Part of a small language model's weights: untied embeddings.
Each number is 500 + 50 x the weight over the matrix's rms, rounded and kept within 0 to 999. Layers, rows and columns count from 0. Numbers have three digits each.

# layer 20 MLP up, 512x128, rms 0.178, rows 471-511, columns 0-63
378417515476440562595515541432519519543538548483483430579456488418511408589503482491481530476503502508491503520480474471437600441486401460519452576559560444479484518402450494592546553525531490
507499549456498518549533494518484492536506566448518519471483526494506494497525496522515518512484479526514515468481536505510523476519512460496454492485492473527499496460496471525512476477509509
473497533502500547510521493508497513516516541469525521478489504477491486518520511496485527496494498519502504491477527509513499467524482500470495484471464488500499500473493499505499480484501519
351447621507477580621594441566480450582474472542472623467501443505446566490589596364414473577591526511522600469409461480537539516536523492592529421343414539614516526476483483473403415507470434
444450569428399553549493554520516484538513532490538488453531518565559566504537604517436515492448478492453585533528525603545470531537498487544507477416377454472479505464587539635488504398512566
540470569499542517428471492458422582508430514441517463479504570538478502497531579437603597497526530501531509486425544515514459453594471407378482485506428458580495619411497564599531439436557659
452502518477495546492659550457477481621440534489537485540484496577638487631607609332449501472600613466425564492380454454507457485438501512439457458442476386562438522460582522490509513613392600
460511651439443520575503531485511503465542532407525451494380533487569650566548567470591474608558539539449513508546498548468523463463509499480532461338557426447456496482506418552414550512451490
513490535488486519508534477484478477490513535501557527460481523485502510531522521509512520515512499514517535483480487503456496456533505480488484490499523470513484504462503480550490486462500505
510592506525602566586481466448393480559500491337457622492409499495541480521549465569478553534574444496551552466486566455386480466462578564393485528484427545542487612539500491569448492400467462
475515515462477527517545457502510512528494529458527535466477529511506499529520479503505516522515477504507498459471514499468510486507504506470485502486454467527494514472509490510504492490464506
475506528480506602609495430497478487525517534446616625428507559360496434597473520458539610572536404502500492441535572581563598377597479452524462505388538525543485560454479500628462432563505487
501481514472486638550529439471501555589484508513523418533520553555534384545582551562488562485509491528487629500396481451512529441635599425539413444487457464506422565486524532558524480500437573
505535575507504621457576451517538569506512491521570472526396510385514544504594494507481458458530469430447555518578472588407551505517603410460519463542442432479387455437526516471486525487499504
466495579493418493582518485528463407422440521591522499550470442493535515613551562557554488528422458556548483405451493517461429447690469348478573481463521423513527504534524494524443510516396535
359433480392563509474497524532426473501597514510549445536544604427558496564606549484587642512515537578547580376447519513477489375505464433530424433460484534616499586466536435478432514471507512
569562528429418564502527498546441476543476474534610529556381509450590565582525545464555470507459526467447541511519516631578516508586478505501522489459466448496544510417498421475506507453528515
592448547463549526483503438534454464480579472491518534479518473432505400506485536496474524509486505498478467495484537549466551424473508513553528488521438460492533443486538477474407407509498498
505478534498507542502539495501487482522498518490527518469501532495529504514507508475477484531510492496505520474502517526491517499526513470462506468457501465494501492458517507511493504481492506
456519606499543497562529536500471452450586472463543491537468562488565365513560457490448463487517489492621597481421484604488614372553502503448432527385457436608562504550502394525414539515570522
478488531499525539502530483503519501518516526462521501488463536500520519530518501492522487516518515506507506479485487516483525446516521466499514507481461489537505492482507505543493472508507519
480524534449504553503541490475467491515508538461519521482502520482524488548493515492501513491525470523512509468477520491490483458526516478479482467518503503498453537492502521508483475493484509
506516535483488509530541483497482515531532508483506512463474501479506496526531531511519530528494504517507514491505509533493501479519517464468472505492473460528496495470511464533497476511504523
487493527482498559517489493489483492543506523448537533450481506496513503514527515487523494519526495511529523494500531528476516507519514483483507477509501484501491475453500475524512484479485470
452445518360510576550562445546561461448503569418549518493488488541459509487470466400586509604474490436495451526543548508495479445418531516520466549502505479502519486522541531437518507505468487
558557472521526592503565486531418531495460531442517500532486510443478522517525591443512458547478575530475517525473662565524554412503605436528454537545428429471433632472524522532415515444438545
484575527448522509502499526500448566520414488488489482476480475532467458509618546458483517477513567565532513438501433570500533395554452441486504487512437516497459559425507514645462533498526453
491499491505491552517522495503482478517527510479522498459485534469493479512533515485512516532510484509489524493476502508460504481542500487495479478468477500512490504477505476517475468519479496
441428485385489473548503498535464483529479518475614445470554569500545432528631555455441470631532511562501480448499542520551532548536639540517490558437515528568471518452461484582440444462528500
434533479421564562504534544529471491559499453440546481434471451446438449489590447483496554566479597516475465425487470536578494555601507465402393382575383596460481478442581518545498496492521509
460497612564500563476544536418461567524438546560619501523552480478433461613533521467525492506549512456497431379431592564443519510597425430482400542456434508459487439468465483554579527394593509
457532536444444564465518490524566435529513485515541574424557574481481377624535474494520507426434477494597482469382546508465528451489423548501525385505510513527485546491484456504467499477448521
476461530467494522535519494476460492522499550453526527485496519477517482529491504504506514506537500518524516459468531547457514480521526497495515485470460474520499512475513523513488468487492521
458531710395556516541555531489571576469474525403524478483550547492506497579631542511528679530619539556579516458480584520426526488518586515486529402406518599513424481369514365648435501425474511
486525566504517519515494472525512552526570533504500495483456547512536508549542490553428472523534447551513542509436458488510552474470484466554401495457496499522532500488442475534444434533484512
448481438517494594620559554547528583461391493409480420508542593476525445632627525459504538550504580463449463569421516456502530492521485410499421513563496422486479581474487467478468568538565540
589366468456634525511513462556480555449496523440489535506446515476487500556511549445459494585484398433501491550515560495505543465448502491534389485417540544560524572507587400489515554440490486
561563541478463552463498405499524429527597555460641539450514609454478454584575469422581502481439546482510458478456625620442490454529544569340471475441440533548489614469462427534566430417526570
510559431469519478541492560455497488575528549480511506530514475396623496542510422398588547434563614488554602612452537538399545486452496553483533498425493495536453536507537489504586412444502450
539525478471506507527463423490466478486527492406484507526405552447580521546514519409528618446531434544582527461463483523488544505619491456472481400524485513484520469472496472468371470511467554
470460495554470574518473483465470514491524523407566521366381467522560513438464454554434508536540506526465516565531604538510558470457462477549531436515517485464440464507546507531452387550442492